Weights of a small transformer language model: 30.5M parameters.
Each number is 128 + 32 x the weight over its row's rms, rounded and kept within 0 to 255. Layers, rows and columns count from 0. Numbers have three digits each. The size before them is the row's rms in percent of the matrix's.

# gate: layer 11 MLP gate, 1024x384, rms 0.0349, rows 202-268, columns 320-383
# up: layer 11 MLP up, 1024x384, rms 0.0356, rows 202-268, columns 320-383
# down: layer 11 MLP down (transposed), 1024x384, rms 0.0353, rows 202-267, columns 320-383
gate202 095:133072107126105078158152117149154090084135171157138127140117063124157197196088122144120053160068122158183140129147172135103155136110131154114151096169164194161129102107139206147150094121132098
up202 099:101138088104189154117124083109130127080168124147083123089146137114138140112159082112130107110154099090173104082146131176151128194179102121090141130115153096119106106183141096132077113159150125
down202 099:123087147136146173202085103140150082112106155093122166179159086150118056134067145116141083110158087146091152102117154143138121157144118129166087083096162098118141116148138136119111109101169125
gate203 106:087119173104124182060137122112133166126162144163133132130161093121148110131065118125075155109172073092071127116153143133077191097115099137111120081148106136207195168157136082180120126172147176
up203 110:134134136145166108167110157108132105093167086107161173113095148172066164123161094157177127151118087151127130050150149115150128131086101174075118092138128179121150119141103127162097176149139147
down203 107:172138113091132117142101077108122124122158195093135178131155161130164221079109116173122153185073107108167131186147123116177049136134150122109193114157078165104172169145125116053128127157179126
gate204 093:105086087125119158160155144111169142148092135117089182121105083142128036106194098040044176121109111129116069150140127097108176093095094128072163188115132145062149057067175079154163168110142121
up204 094:143096185141176053066133119154143113148102122142137113162146160149089111116133147146215115095111124118128122156109114193107126167135164149145135162172133122100137174193084132100118093147057184
down204 099:160178074156145077163086135157143095154123108121114117183086181142043074191161131101113125090139101103095163138142141166107116160130073145142029138121102115105204115112126047130109117137113110
gate205 106:153117084086101109092153081100191133103135121141141150095135101147130099167112148131079043106139134130128191138205124142054132124123140102118097148124170196117111103194067105095122126066127145
up205 104:102148147111155071111141164127090126146094137111060075107217085121105116153121106136149143093112130135190107126167121176096151138085149119121082127158095114160149095143122044119076127092156130
down205 105:134190112157115107073117139175120170132103131130125117137166107135177086136120097087136118108128124159125122175098101144126165107153120108144149158149098163122132066176104088160131158135161138
gate206 104:178146143128123160094154142094120127073095159057048152146156080152152157101161147170140125069109102105132148067097112094092150162119133139170101158142140128093099172086117087131123137151124106
up206 102:103122114178090135086131102147149160124121085130169133112107174128109151115173063134121109194197120105071138110155128107159098150113074156073083136096099076113105135135069173128090100126103159
down206 104:149103065139159155049141078162136104135127160107169082132083133136142093133107123145167138199118094076123117163113098131084118139131156033099127075132108147137138116080139109103142169139130113
gate207 100:061167187150146121093146098124177154111117143106123124109085114136139135139162131121174158100148152132089184124037150122115085126153141100121164062108161133137175102141050072130124129174127075
up207 098:160132156186118168106176112090136147220128115140095153163135133158129091071160133149102110122184146147145134132160203107172086196089125128213195144114160176163121112107161121150120088127116115
down207 098:141093115119087104130141104163125082075207131142167122102119107154112166129124159076132187100170125158078147147109134089103108155107111149135077147096157214144153135103131134144165128145088174
gate208 098:110163120124105052133140076143144130123093124133129094138085124089131154142115072134153171132123079124097091173139063140132112127084092118103102142077128138055109149105083131146180160147120100
up208 099:140131133117119163112169121152115127119205104105096123114145139119116111100177108098167157147090149069042195149086137130106106169139092101094137197097123107120107141157113081162135104195073141
down208 099:128146158175105113151121129103179123107150175162136049133142112149140176137129155194114116145127159116086092131187139158129109098095156121170143104098209162111162179113122145130133130144126077
gate209 098:076097149144124160067137128145110116148160175166060164123104117156113132116152084114105087093091153106136126086173159130167168117130099150154117095056123125133125129155140083139088098098093083
up209 098:065088158108148171184101073161171095123116136075140143127137071073141162119125117172081130186166073140166125133142151115159072138130186079171131132139145190170150133199148128149085104124182117
down209 099:143146117137116132112110148087131097117161087129121124034123094058107123202119151107135146123119081141123187089139094166084156146172188107178116169142111167111091153093135107101192107121159097
gate210 103:149107104155116125204095140170107139087144138156150124123143155132141132141103127154123112130180132081127153120151095140133182143182143172185168144155095085106153102137136147143156106091130143
up210 100:065104099137144158148132177159130093144147135126126078123125087122119070146136166092116143143124121188047113142158095136124098126167099141128101230166149108150153157105131123074089144127131087
down210 103:118144184144085147088115131155186107089147146122141130068075134102145153113146128124077126148190121148134171144147130148127125108165169108135126092148129098134138116150054183207119096079127099
gate211 098:158155038072145151134130074107126132148078180106142148140137148103096131117102137123136132085155124197124098165150200129095120128190059145048109158101175114125105092141166101144117146080113153
up211 090:096181085168153103084097156144108155135129163184147153105172080147170180188176128117243144144165115124105131086152139101097119166170130166161133159102081195177114162112110112164126139141104101
down211 096:117121148172141104132067096119156163147119123074158138172123163099154075170122065157116110124126130162149100126110143147191121160105139125152130111117074168143113167080105149120103135083129158
gate212 105:121168126135086107156100132135188108111116144131114126135151081105115095124147131151202094150182119130138147111150102080126161094158172113175100179142133130074097117110115128153160108072151162
up212 103:121106099152127120170112127142118128148101154129116087109198156102140116105122148164143154102103126158197128103136127089083109103096140169130097112150164103158161166098153107114128140154101144
down212 103:126114141133066084095148121099130157127151155121105147149150049100125127123097150154139138153182079184128099104138163098073186162090114127175140070086142085228150209106164142067147136152079080
gate213 107:086101108099148145087091140124103122171147149124099125138131093118100140112134160147111103133091110180122106107113113182142156136141122101123116095175179125097140095094135127068131191116136117
up213 103:124094122106158137078147098161138130139116113142075164122152092128113110136154097164139157151110089147107150151124121105099123119148108111073125122130126169104175134183109103148154097103069194
down213 101:149128152136192109091071151146123129131093091144032020116119154146190113124058129070152112083117113173148155118143152111094126156091120181128159105179183129170151104175152077129125128096082112
gate214 095:115169182142165068127131119078191112127136125148125183174133109118149144064118152118103106165087110163108110096096135111133125128144157137159135175149132134117134101155118193185113101137098137
up214 100:108109128165062182154114132122112077147129132123113157152110089165140101098100199140140082100118165124071131136109121101182126170156065194120176145110097111112119112082128157111111140070099090
down214 099:116101062150109186138080102181165082205107185121194076159114108133104167141127116106154050161065177078161132133150149135091178093159219114117152187134170152138117113077140152107114085155119174
gate215 102:114114097170170112149123134154112107105133109132192063105120156134065125157135159113112169086085128128085140134151127150106103107160088116166103186198197171168161152116175172075063117159165145
up215 100:151084103168096177060192072087056156106092133130101091124170129095191179141079129182173095097101247133146153129065143158138138054065156134123133129133096111142155088150145089104118151110083136
down215 101:146091099138126126060170097095106110141180147122088162106156152117148101084144074119106195080128137146109181080084118153070141145119173191170150068093084150090185169136165104119124099094107131
gate216 091:112170084085106102170137121133107090131114031144122164141154142103082191136152130152168122152135107170148068161126093093156077101111170102103135133102088189113178134071091142104100188087172117
up216 088:119123156101165118143118165178214038117128186133035117127172095135132117095059162155114074136174137140145198139148092145138155117144112146148164137166144109111181161104162140139145145100115085
down216 096:091152087147140086140166118118113163116176164140190173191118122106203153150118151156151159110143134183049100157137184125137148092103189136151156067173096119114059093085124128164106152149145131
gate217 092:122121127228124144079087162128108106110146085119133150127185186127147111125082091111103185140136120151072127127118128164148115138122117108148088089146114151089141096163175128218182119123159171
up217 088:139171139155081136064104073172156156119127124172158095136114126188130151128116092132161143154164203143104141070142126135116082072142168150134122121095121116201155101158130068138106205128129125
down217 099:162114047113144107169120143135098104158086117113109113100106163134135145130122123066148084148166174059126093133166166125121093114056141112097241152143080135126097120135119130074137182173123181
gate218 098:132117140108134109197090117145136080119111131141089113102121101123167148094147045095116116117122109064118121161131147166136082140131196103070115122137119064085156152159157107138177138056158125
up218 101:126134096193047207149107118121141128128136146162084078124094092095106124159099064128140132166073195115117074102116147120144161137101124160137115197105177138151137153108190141105171183135198122
down218 101:174131182138091172090122123147155117165140199122132163121113131090140096211106135141116147137159141113060126105142062132169143119157111123170120140102127214157146108115094112124112080157070104
gate219 101:108101133137177116119101149088141092117094114137135143157202119177087100103058218107123119120090100119064134162058103120173155118085137149150192149131145077135127177163187045146114109142141113
up219 102:184165143181128162147097122109114091135098154116143120062194118115140146086140132157102156123105171147157139162130133100097094102115085125108114188141113100069160101091097118170147183083130142
down219 097:071138093133174117087186115105106107111178118161143078115131174159162157103072135108103188121145139138164100071183147127114129099160156145203137114145125126154107142116141116201141140183106104
gate220 104:070144087121140158117142073147075117119105148110100174168155158173116139150124084168192120165150176123123108099145085116066120105142135082183149159133125117073169163164156151141099144164101180
up220 100:099144168108187172167117121110149197108147187113117142148113119167166094104113148117163114148131115122083176093146101124115109120106119132123074112145161182107153192083112131088163067159121123
down220 094:053129132206149100126153134142121125153137123085127133166117086105104134123150129127136119149113118118172109151126188127110049168146098079170080113167144123127114155140120156128159181178127210
gate221 100:122131139155086174125093115191081175173179118156106080133187134119141087085124142109132133141147101144118179104157134161150151114147160087123128110100121128142164192110137125153095115176132109
up221 098:148188153189104110120128097120148093133165175127100087148099148145128098123069168122113214120142128069127105159123185143139143167121173090167134078161091093155117114156126182170097080093116127
down221 094:139118127104108132093142145081113108078129109155110155114096106160137148160128073076078132165135113123113107182114105136142131175121134126190162153169174175143134102186101094118155118158086144
gate222 099:109137108172141177102129151076143125104081145177129115123143087112153108155122135087102124136201083112105126142163119123131200117131130084150122071140143096120090150116117151074116061161142077
up222 094:074107193138064129170120127146154149112200107120154115182091089118181080105145133115127144161105130100128131107116113133134097157116113138128107096121142092128152125091151158148089163114085141
down222 098:111115106150134131113165136143152146089140161121151157116061158126083146155093159100155113139129133108163120055138124130177103125158123076078104159169065119098156136092125184172078118124100172
gate223 096:160111152140114152108151084106084140136080108155120198129140116063175110117143101123116146120152063117108099157123181068177134145092142109113120173119163128195116086125150145091113083175090120
up223 093:158105097120155142141068094187159131090161069145175088121108125114174089170112094075100137156149151139182068111118146113137127134107128080100107133085112108118126117160060096102158168083160134
down223 099:083121145174179145179130109152105154113090138161174108156130105112105159159176116124089133126105085104119105097145076132145138142133135144120178116094088118085033063124151153136142122113143161
gate224 107:118166108146085130167112074161149155112110124094109120132107146108108159112162115111119166161092084172073205055137060133131096127147211159076154129150165092156108120150147065097165161097144131
up224 107:076191150013094115125104098149122080069144151080098136111112088166146124100171122119130194113174087119154156159109103104128172161192152144153074118103141140124156107121139148091125088110128089
down224 100:102119131136134146078068099114112095142130163105088110144139133138174092156149074123161155098137079122114116113090143175124073134104110078158112128108137079120138110126136152168139124133109173
gate225 098:055099114111059155069137130076087127132113109097096110099126085162098178076099108143129118103144085146167149145101169098108131126151171169049126159172137072149099092131113139125099131178129165
up225 101:101056150082136146091080152158159144108139132134154136195131111141098158120154136127162126155167129127174191154108148083128120124132131123100178179212089122099048099171108123125144147149116119
down225 103:163163048160132148160116134134129104174106101125160093144088151119150166098181067104149101163144096161107142177116120127125145165091115129179059129187150154123089129097084117097125142147122197
gate226 099:120118146185128119145111150115098145129150093110117086116062112131109142099141186077143134159138164071090111138123130099113141174133146109152109174042158128137099115175143148111123096128098118
up226 096:142116056126148148126116149126124124106155109100081135124085105142153156117138137068125078118182122114138125105085196041075076151120124120158165111171117184140131100208114111136130129193118066
down226 099:157112168117145161097146097095118071104175167112083130177113116136117073112129118155087188126097150170105120098092098117094179127172099121158093116105194099139118082140088107186137166124110118
gate227 102:094108131093177080123076148142189077095217106091157197125145142144110134137135167137160127137173101154122075132183100102142114111108080133151149093112137144140140068118130169094116153117154119
up227 101:169120142130124173143146187095214112141193112102083211157131104117150149112123165142152104138127106089133123135115174192087136146184116144139113165158081080126137168108155108147104147111183140
down227 097:150130120109129130085136160093071109154123089158144146131174125180083091189173091137126148118141105130129100113137116107107128136144111127076163159126138107158151147102093092118147143145153097
gate228 098:141080169146112112112150159132159133131129111148094145142088106139052176125159145118141108131119116149152107168156164114033056159068150123028133202093120126157122105137171149162128088140157077
up228 101:189179104128123122144137117141109123177128119104136081113154094108179096160168114150146119079118138164138158058144140088227116083149141078150076139099068098129193122115133088111124127123110175
down228 097:099176058164132127148179188108101167128087099127157114144113169125162113116138162117121098107100148117099134108146148168090141160188162142171186136096159148083097111142056135155130132192175077
gate229 098:196098138110141145151119104104130134183105111078133094156124154153153042169140142127177196216126121121062113160169133148132123185126097108139129090117168089113128146106109090097118142134170127
up229 096:100131109156115198139117106099134109184157113181135113123123110129103133078156117130113089145043086141140099116120154047145111119101127124140097103085135205136115190086080122129059164192103096
down229 096:088164134108050110123139106132144100141164138084114142154157150109117098132136170117085168178118098146101050179135190102111108104113128176116133114123104125122102058099138094141118057128180150
gate230 104:170123189117144102126110118095081138176120178147105099195091156164205084114158143160174162109127129153178136147155148119066177131202122146116091144174146139149087087132158144089132142133124132
up230 104:145087136132142148158135144114099100112102169138088172141106107084184138122116107094153076153109135152171169159151155181099162189138195123165169077205106149173126177097102133148104137198090142
down230 103:091083092132189165140137059104060128082153160148117177121141123105161146111128141074080113070075099122146174091090081096162096163112139094112069126088140147132072126106126086107141111083129159
gate231 101:107095080151155105139087107126136082111102128101141088200134092100068117124100110142119079090164129116110149128130119108071121123099129159123159153155158102107142114170121155097101136093106130
up231 099:155118159187087124167077162121156098148158132110148139098150112103095106159151132160146120127157119127072147145134073075112078072129108157108161145097126123049143117144096171082083088081090108
down231 099:137102151147159098157087183177085133161174144110165110189077156151134077152125103142133104107115135158163089180140158093132123119127132141082104102106163105173109132097154132103148132147113118
gate232 094:151105105080148111136161140132184128173125173123108161092154081084142172118151127150195213130137131117154160132205157126110093096112183136131115153125144128138086135092128166136141149133146216
up232 098:147178141151076140128149087199101088131138117165128122099136089111150035139181101118082099130114119161099097110157133125125143190077113141150081078112143119180166105112117119137164168122178105
down232 103:130084128153155117174157115167142170194119140145150145113128226110096145145080079112111175127144146124104133052082144134070136173164142160127099133136172161134127163094119150143158176133113100
gate233 098:095064083107135111170087177065132126118126058063147142117125086086156126159116151119126195114150090108164115142135149144141186082139066166163161124157115097129151179201123147130135104119096131
up233 103:118080159198139089159107101096226130157122117140150086138120122078141095162182137080124141153103143109130118112122113102120159153148116181114194072161100129156191170076121185150138149064123130
down233 102:152130095134095098124163139160057129123127183147124162151100119155114125137143148157080073156126075076132082158148174073059125142115119125047132107171139153142116132092129137083171174089116136
gate234 095:137143102103106138127149087125129151157185141128082136140118105144121121132197158121226136122060111114143126162115117117164135191118151067109157098131103160094155132121106107101169136146116112
up234 102:128121179065181121131105123180077107054077071134080108156126132118128132133111144217131127142126154123093086113131083177178117120146181069125124139150061122161160136159146140099133050134220172
down234 100:165184094148116197143101100121125083173168111116165080088163119185122045169154131147114071210112101116108123171121120097094137070146140122136162146152137123104139088103126094103127138142124128
gate235 098:083079180117155152174150073086130143082146115165033121115101137071145089145149097125154126155157098090141120155113111078119133126115158141088131171128098081141163159189154186100172140081108089
up235 102:098110139218121155104161163087048186126147110116142110122161112136140157095158176153133116139153134106124135164169138134142176160077134156121106130150123178102137081165153117109081125112155136
down235 101:116111074172109141098192163096106177131161112100120127140135072129119138134100153106172185082083087127145156131097099127100133141150159148183147171121131104174161132164099185122114119164124137
gate236 106:106096094143126090135093120167109125104109111100126117146072126203096071127190090149146132192095168155087088100099151121139110087139108079139121146090170153036089090054175112102173178132180124
up236 104:157104118059147173151128160156155115093094053193091116107127129078149141152135108118110136110140121125094170163126113105103133098138174174122098152099162155118145086096114164108096139127138111
down236 099:150164129117151127088065142084180118158113136157108125081132099143175128160154143165156116128125168082142144095159097096167131089063127128037123048162114165150125121166110168124121146114145089
gate237 102:157169104144164054154101203140097089159116200165119145101104141092128117189148146150092163180065130128084150116084168063128157147156106136124110084096110117166141178101109139125138124172076146
up237 103:107123107087114117108022131059136163086129094145147129180093109111170094055132133136144172140133168181116154109124144139196084098143098107094129132131139137101096102166104106228098134133128131
down237 100:101124118118106103088110123121107132158138182111074155082103132154157105112139091126167170157177109114080127120144154140161180141175133174128131123123102184138155128095136132151156187148203164
gate238 101:110169120100126097094167138114088105098122130121134128109130150138123128136100102128091159069120091132124145130081138140145095139098153126118097137130123152113155134149134147140199114147204145
up238 103:172139133175108110079104143185174161100156080173163147158078123091089133155168067107190195143163125079112117107171104145133097110119142075091183102158092124123145133118127133095182151043140149
down238 103:160098099142109099104152152166209164127107127154150166157125108124183128139130095081111119146092175082118133078085100095111128087165185104131126125133114146170109127144121138154121148141150131
gate239 096:117143161174126124152128176108106096143088081144126109129147082177153121143170120172139162091096194102164167135065079110155122084093110124045124060140140062125131151112071105121157120182080132
up239 091:085088069106134096123138081133144146104142148146155126129115135076148160142102166139134109122130164136135132172121123089179161129120112128118182164113131142069126159131124165172164113138130089
down239 101:128152185126109126118160151104115118102119092087158109149160167089122099133112066086139084163136139142151141142185157121065130102126166174047056133096167159156135079112123072120152122145131143
gate240 099:160108162189146085148225127152145120154120147132071106067110119103156125106097132116093059100138233067168135169158125071094067101099163131098163088141099162130124242118097137128128146148098141
up240 102:173118137067129086120132165070091136132126132188096130122064136169088112144207132165102167213161106189124208064120096123161108124125121109112168146156168122143122159109096107161113141133129113
down240 102:113168140151131126093165087189083123148097124195140068103098095091201104176152157064091111140063110098118119139122118097111115144182093125139111098112123120151099111169117116150097128160101146
gate241 093:066108128128057157115084117098076102153126120156117135086141140126164123117108146157149125146123104142103144098150101114140169171096154151114122102076167128167123141175159126084142155101138198
up241 099:155171107133070067116137165136116160149124075133123129089169109110123135145082174130164115159074117105153161113146094149106102112154155127108162117118148119096115107141115192134065117101102176
down241 101:157098071093133134175086114166114152108036132155165138136119144092108126147121107116153113089113108084073148099090143121196123149149183193122132079158213113110097132099122092131141117155086153
gate242 106:135131120096111096154108107162155082097164122139139126128177164135063118156162130104124164111038133089082115125100151106127160076096131150160111116130107181174092143149126181152120072157180164
up242 107:142110099173182102085101114116109174089081151129127156148130128119156152092141085146119111139107111080121112122106148138133105138141141159102162167095095125107175132115131134090139119100133127
down242 106:112083139117121141111145136106160172119172190121121116144096147198151100140148086133144144143138073137147155130121128146127151205106198105075153105124118069152084134092135109130162062071191120
gate243 102:061107196131138127078157127155203112077185102150143129133071088123176130116148123137169109130142077139121149132172106116124122105137088123170111138136178186142098120124168158106118116134148131
up243 102:172095105115151179153161115067138094117139106145107143143158112137122105128080116139090113169118137120143118073131091161081181100125115148089131127121117092142110086094158178053135149122137147
down243 103:134116142097130101130109093113138107159141128163133162166128083134106079152167122125136180125137095143169121118117100129167141115074093082203152103167136122149141134130131146081128077118081171
gate244 098:123129121107135083098104114092086103149086107071095082114109142091092140055175085132121150048215079113183117103138126137148128085130092100125151148120090131114118188063132081181113122061148150
up244 096:079212154144096144113087140110132184158123105129155123034140171062165100123108084144188114115210129081194184066122136135122164105149124155104146132130116095113173155098127122123115096141112119
down244 101:097137066103169152118175145124122176054140096184108108143135158123116140185172093147110128109170154182184162139116106126098134097142144111151075129142117174120138063099154135087123148151145125
gate245 100:145069143189142116158157085129217158172159175098156185093134110164160089066215155067109151104132143121135172112126169078140099129117114124158145135145101126109123125107124141192133081131125123
up245 101:135125174146105147122098097120141130105143084148167153136114109169131096158183151144161114107172076079118133194212138148191159094067113125150096170183117114119054166140118117114125150113125165
down245 100:113112059136136139108150099178097140112123172191099134130133135116173094104126092164155131102155178156148123121149134114132089149120141166114158150087157142150148118122157130092165117137047075
gate246 107:101113141100073139148132201130172061130177185143151178091183117154062163099091148140074104162122112135195086067119114093112138099153146114135159086141125059134110149126123131088103067117132132
up246 099:125176085132120097108117066118089090127118106147088153127057104051105106139166155140112086064142127157088144115168123106124179111145105086141122172146180162125125103170193132128169184195170147
down246 100:116164104153086178105134103108065135151171127042115108088134114132089122085133077165110098065149181119160099170152110190038115182104149148159157141165091131114111071141113098119113077124143150
gate247 097:104106152122180064111111187176071119140157076178144142122116099163120118086110123151110131130134133098097139148118160167097167092111161154160138085102075120171177144124122116107129121108119119
up247 098:190094114135107090169132158158135147133095135078118109162095131188107073106118102173205133145092109096166209150172129063170145159098130130136174117072123134149078056064130136151118123143118126
down247 098:125119111105174158124129115133090148106083060134125069187124146054160114118116142107128199122118113099116101149136102091130192142126086163139114152193063149093157118136154149094065120158161126
gate248 098:052128162033089170123111089105139125176170145145093103146131109159107181087086132185124132175136065170074137092102135162172146147133108155133068114108129128131082211099158107126145096142107119
up248 103:117121192122206127165104131162121178092091093118132130153138101127157189102148148092099141115098130125134167188088141186142141127078136104150131085150135132125172095172140084092097134166153108
down248 102:144095146079065118151152101083120126173171098161145149093157098141164133218130156162125162130169103101128164100101141145167154086083218132164129167114191154131133089148080135177099127145120120
gate249 100:123144144135134126140169148079130121144061132076168086050152130178113106115140151128105114048103079117125087161088138097119108146137116133108114140151093145118232133125179106062111148121149147
up249 104:169121125075127108183136147144066185105136068084116159159100109127117118079165126131092062202119102074137144130051172163098105103082107132117127104038130128147073181150168129150107150133135103
down249 101:186148118165179131139196177154153168087116142144155182170138105083118155145135151139082136108137167129107129061177170116145145153096159123169126144093060150090136101103054115094184153135139089
gate250 095:087213116114113113125144138154194146151189093143163083096158177161074114104138105050113074198093124136110113181095118084112105123156108119129099171123182093086148133127159102203165150095194122
up250 091:156140177112122148189116090183123162143115104124108102071142169166174108117131107125144105143116146159107092141129094126128076149097080123111105144086173091091107126147117085110129119092165078
down250 103:106085177109131115133106185152132071115151135127080147113130103158170129140127149102155207082153129101085154107159109144145169107154149134102098141191104169184108157132134154143103146137116078
gate251 100:147073208100119147159177136163126178098083162121131130111145127134133079119129078130127111075126162137124136099126118123150155084146133164177053122112169152138122109121123131111140123134096128
up251 097:090131098195118114165132140158205115167114205142129117148115108101126155102170083123110117123141125100111105197123082135093186091108149096166138152137110138083126087162104072120097134142088143
down251 100:211154120140174099164142073119135155122091113106114140147143150151127118131128137076126125150081122077181088101099132154142136133184162165160132077130112079109125142050151165070170114164109122
gate252 102:101051102144076161133112139118087164065108130108130179110099086168132138116187115051110165086161146095157094138111171165143070156167156093170070148166115165124110128112085203117112093075168151
up252 104:175087126135135139094131104123151091129126143107191072098111043036109091144143120081126067120135180134135129142106166153113164166176138122148082150148140172099134104161096185145163103093126163
down252 101:214174134106103119147121128105056131133131118137125138087128157168099199192191030093097178096085099084075103165121159170111100156144146192146147094153107125169116117058126136114143170083178124
gate253 098:093133070103123125141093179102093180165161104158127053107142119133048149099116107120093176153220164170074148115117113080108160163141168085121151182087092149113090162158114106156076090070167090
up253 099:160086116100103143114119147126141103192166137213118136157122109109148085082111062137067123150114084178148138097141162141088171071133159078111159126145166158078127067187076149124097120130195162
down253 101:118116143140144167086162137108169126143143125123051113152130165144145058103120105137154145099162144180085122173153151208142109181112143137106137121134140105117124193142095197127101070140184111
gate254 101:176102152097116128098052101164096197104116089188076198083136192104087144081121151099112151154079120113143150182110091143078107105121123175124122121166112131161189095104081123173147150081155148
up254 098:126160105150105092121121120119132197102129118083106119145102160108143165177122118199181079128122105108070098139086183138199122108150083115165181079111164118131131178087136155109142163115097191
down254 097:097096157096122145126131084154165140154076141131170146104148155097156137122144101145103119095088139116134064122151120103132118162147108177131221148090061130146119065132109099085100058180094154
gate255 101:133110179113176103142085151167132093081148116115102121064096118156116135157165184148129138121085162085072192057096070136126112117143161201078131133111175164160120150140095179109123126124139153
up255 102:129143112125113123109073135139095154108102145118094098034162139089082154160154159116104149105103112092113170082161114140164046133103172123128137154120159122093105186076126134170174103160132094
down255 102:159215140186172142105124158089141138121080177145136081112077083127146081114099126178113157118142133157103123155106155149126125129167098146113095105147101156115108117064152119132079137130083157
gate256 095:161156123104104050126180130080149152096118094143137109115152174170130123126116146124084148127093128063130108147089131077150131078139121112108125076128221129117096115150160184164088115135138101
up256 094:132157165109141174178132146149077145119096153104132110132109129130125135143136137065147157172165154112116142124132120121062163185081146107113105157068142141086130133150111095129132103164176117
down256 109:077116095170139120095108151103131157142112122119193153074187105162152114126129156096148147159101122135131123162130157181140089151121136147120198108103150129135198118167119144099153190108142127
gate257 099:107167092078081169083114175166146141143038127122187081119123112163136152158077175107098228123105132159096166150166089114146137170152072129139077148146192128089134139140145096165130148117119169
up257 098:091156106112206133110172132127131132132162113117151127123112113135127109118136096168144143139129129173124090096095141148095090119188124094145174101134168203141176129136193174133143161164119132
down257 097:111105130089149181117100097101153121113140152074169177054085127107152170172183106156155155128091130155107113166118091151133119122135133143121117119143157079167118180163093107193129127155118100
gate258 105:140185135097152105143173100172091139133065150142109105132140136171141103136154129117129097174155118134073110133179090078131124147148127217165125049122113099090087163102137162192121064127195125
up258 105:099145141139086094135164139111141100126157113120143131086106109168139067196120134191143132106168069155092114134168188148145143136156118127087085108182162163149116122138160081115097101210157140
down258 095:134181135110160142169159113183171122145095175111167126136174145130157100166041098124164129121136112161138075188134124086103173130124074180166164170118156147166119086086142108081156115136138133
gate259 102:138089132123102168140169147181160119100112076139131176166113151188092115170146103109132117131126095116128122093120100164139152123144129159162084171091130189068117137088118102137117121109120081
up259 105:111081176120163159124122160098101203118090137162135154099087145123188111160134136113131074199139067095137131154057113128071124152150126146179117149196115120133073134153160160140126148126085135
down259 103:094101152135133154080075077131134091158141140123106075114104140150150131118153177110084178129155109098085159156114136094177129114129142131170161170148099115106049145104190183124173129132135173
gate260 103:140145116058120141118122119105208118104151143135117151107120122122168090067094106120138132144136108157151145126107067162125099157119117147099109184117142160155137126087117099120149158145097136
up260 105:090137155071129120147095163155138120091137094106193111120089176151118158153087196154107177088137160136119118125119157099103091129073143145110133161133122152135085141089108099088193116081135162
down260 103:130106113094149114126142158166159144123180111142137126125121116132128128138117172166128113123153130097053157182158201187090151084111148131138083124120121141148087128159177137182124133095139128
gate261 099:100176127146133183083155091097123149099108122180146103127166176139137126117115092168062169140216149096042081113118129088164185185156118128126143189069063121140138085142141137111087098135165121
up261 099:104119095102148107091138140129104062169132137152128094077108138153156110109139145089106130158145137138118058138150125102111156124071148190123120105144115186152148138127110139119106136163132092
down261 099:109144179133157109109162141085116175099155136099130130150118160123150098102139162103149150081136125141117101170132141108174108152121131098151188112161149128148149190148158082112064072105093151
gate262 097:116134108102152086175159120141167124124114127167091090126122125106162140153122100109098163136105179101127154154163131129101089141170114115129096165119161114119130139109148135077129148101113182
up262 097:144187134198116090105066080149112093162172147121102091087132131139132172103106078143099075057176116118134148099100156154127114188081092096146119131171072143117137173169102148133120149108124122
down262 098:103181112140221123123119139169139099113089116130131162122174147100162141096149125125073104126089107100129120166065152137124151089176157124124122106173143118152143139064140154105113159093198105
gate263 093:120108177130130118120109162099141120117138079121107185151120137128118144176106167122103134157147111098099205147135101089095179109172141173121114186126062129119165178101147122110066147122179137
up263 093:115116150096110142144088137083087108120095105121089147120106137133139149131150118167044090134157127125153107158103140133098128125111122112121157124131163159084172110115194158178139108162160162
down263 097:071069110115106168083107113183130117136134102145096132090171132166093107102196102119121074164130131139139068157090128178066023143146140136110119148125118146107119157102154099117125136127180174
gate264 094:142148103098082135147123162043156075166128070078183135077093130121154112044154083074134126074093081126165160143109140051120099091116098084163173131124093143177148173179145129147126082199103168
up264 095:093124112141104099103111105164129191120085079128130120092127104134133120155124100136111169088072120147151127134131138181108157136103176099151137148138127136112179104113096101118140141088112125
down264 097:108117158125061180122132085237148121105165071146124146134118174105087184135102103156151156150104132129130187144154125106152147133112135145137151111123213151131096151080146087177092094146170109
gate265 095:124161090114133165081109124111087121138090052095096147099108140164058166121157056141123108140146132115115106092126175152066106161127135128078137131109116084092167120144118154128115081118114162
up265 099:137122139170172187119094200134129114081172089186089153105093108187100150106160128153114097158084124105118130101110182157169091126133113164125163102144119090092087159163091132147147129089127087
down265 100:155167115094146098145103125159107099133104147094121131188132127128145112145099188182117138127134085068118147145150121125150164158097130189144087167121173157126112172130160164089147126157145184
gate266 102:142112147101157125153071150143113163090164134181097076123143139101139155169103068141153192102146153150186132112141090145100118110135111146137107168111131120147112056121201160135222167162057143
up266 102:131140130056126100059111089119175077146155106196167145114118085143072151123110127170173125087140130147102195108112088105133160116123203113140105159052087127145109146119172137112174100139119125
down266 105:111144053219116086169158116142115105142099121166114162110102175143175067137132131091086147075160149101120136133159103119159127136081128095108176114126118090110156135099110155145151116110126214
gate267 096:195116137138120074104107183123171159107100131097231148127111081136155136059079111143117125048141090108111165159125110162146081073100147146098163174115089100164178158151134121151125098163172154
up267 100:108076175150160100135109162135130108161071152146138078093128135074116078140143091089128153119136130112153093065172144089127170114140170130067119156108144143197103207176125134175079205139145122
down267 096:099125151100078150124088129131137177158139152158191095110169144167165139105106081130146089178176137107116123136130129157139149098100149108145113140127093118164188064145095152147124123047081141
gate268 102:106116162146115152120221162142116149132134144118102079158145152148091112060141077108104139074108129140088110115198137091129122089148129141121173131105117073078089157102114118132180063093112153
up268 101:089146092089163145077164113089148127132145179146083103171097137143119159136132129057151150046095084092122126123141183074178167123175208168120072152157114132134134145121095121132154138117131137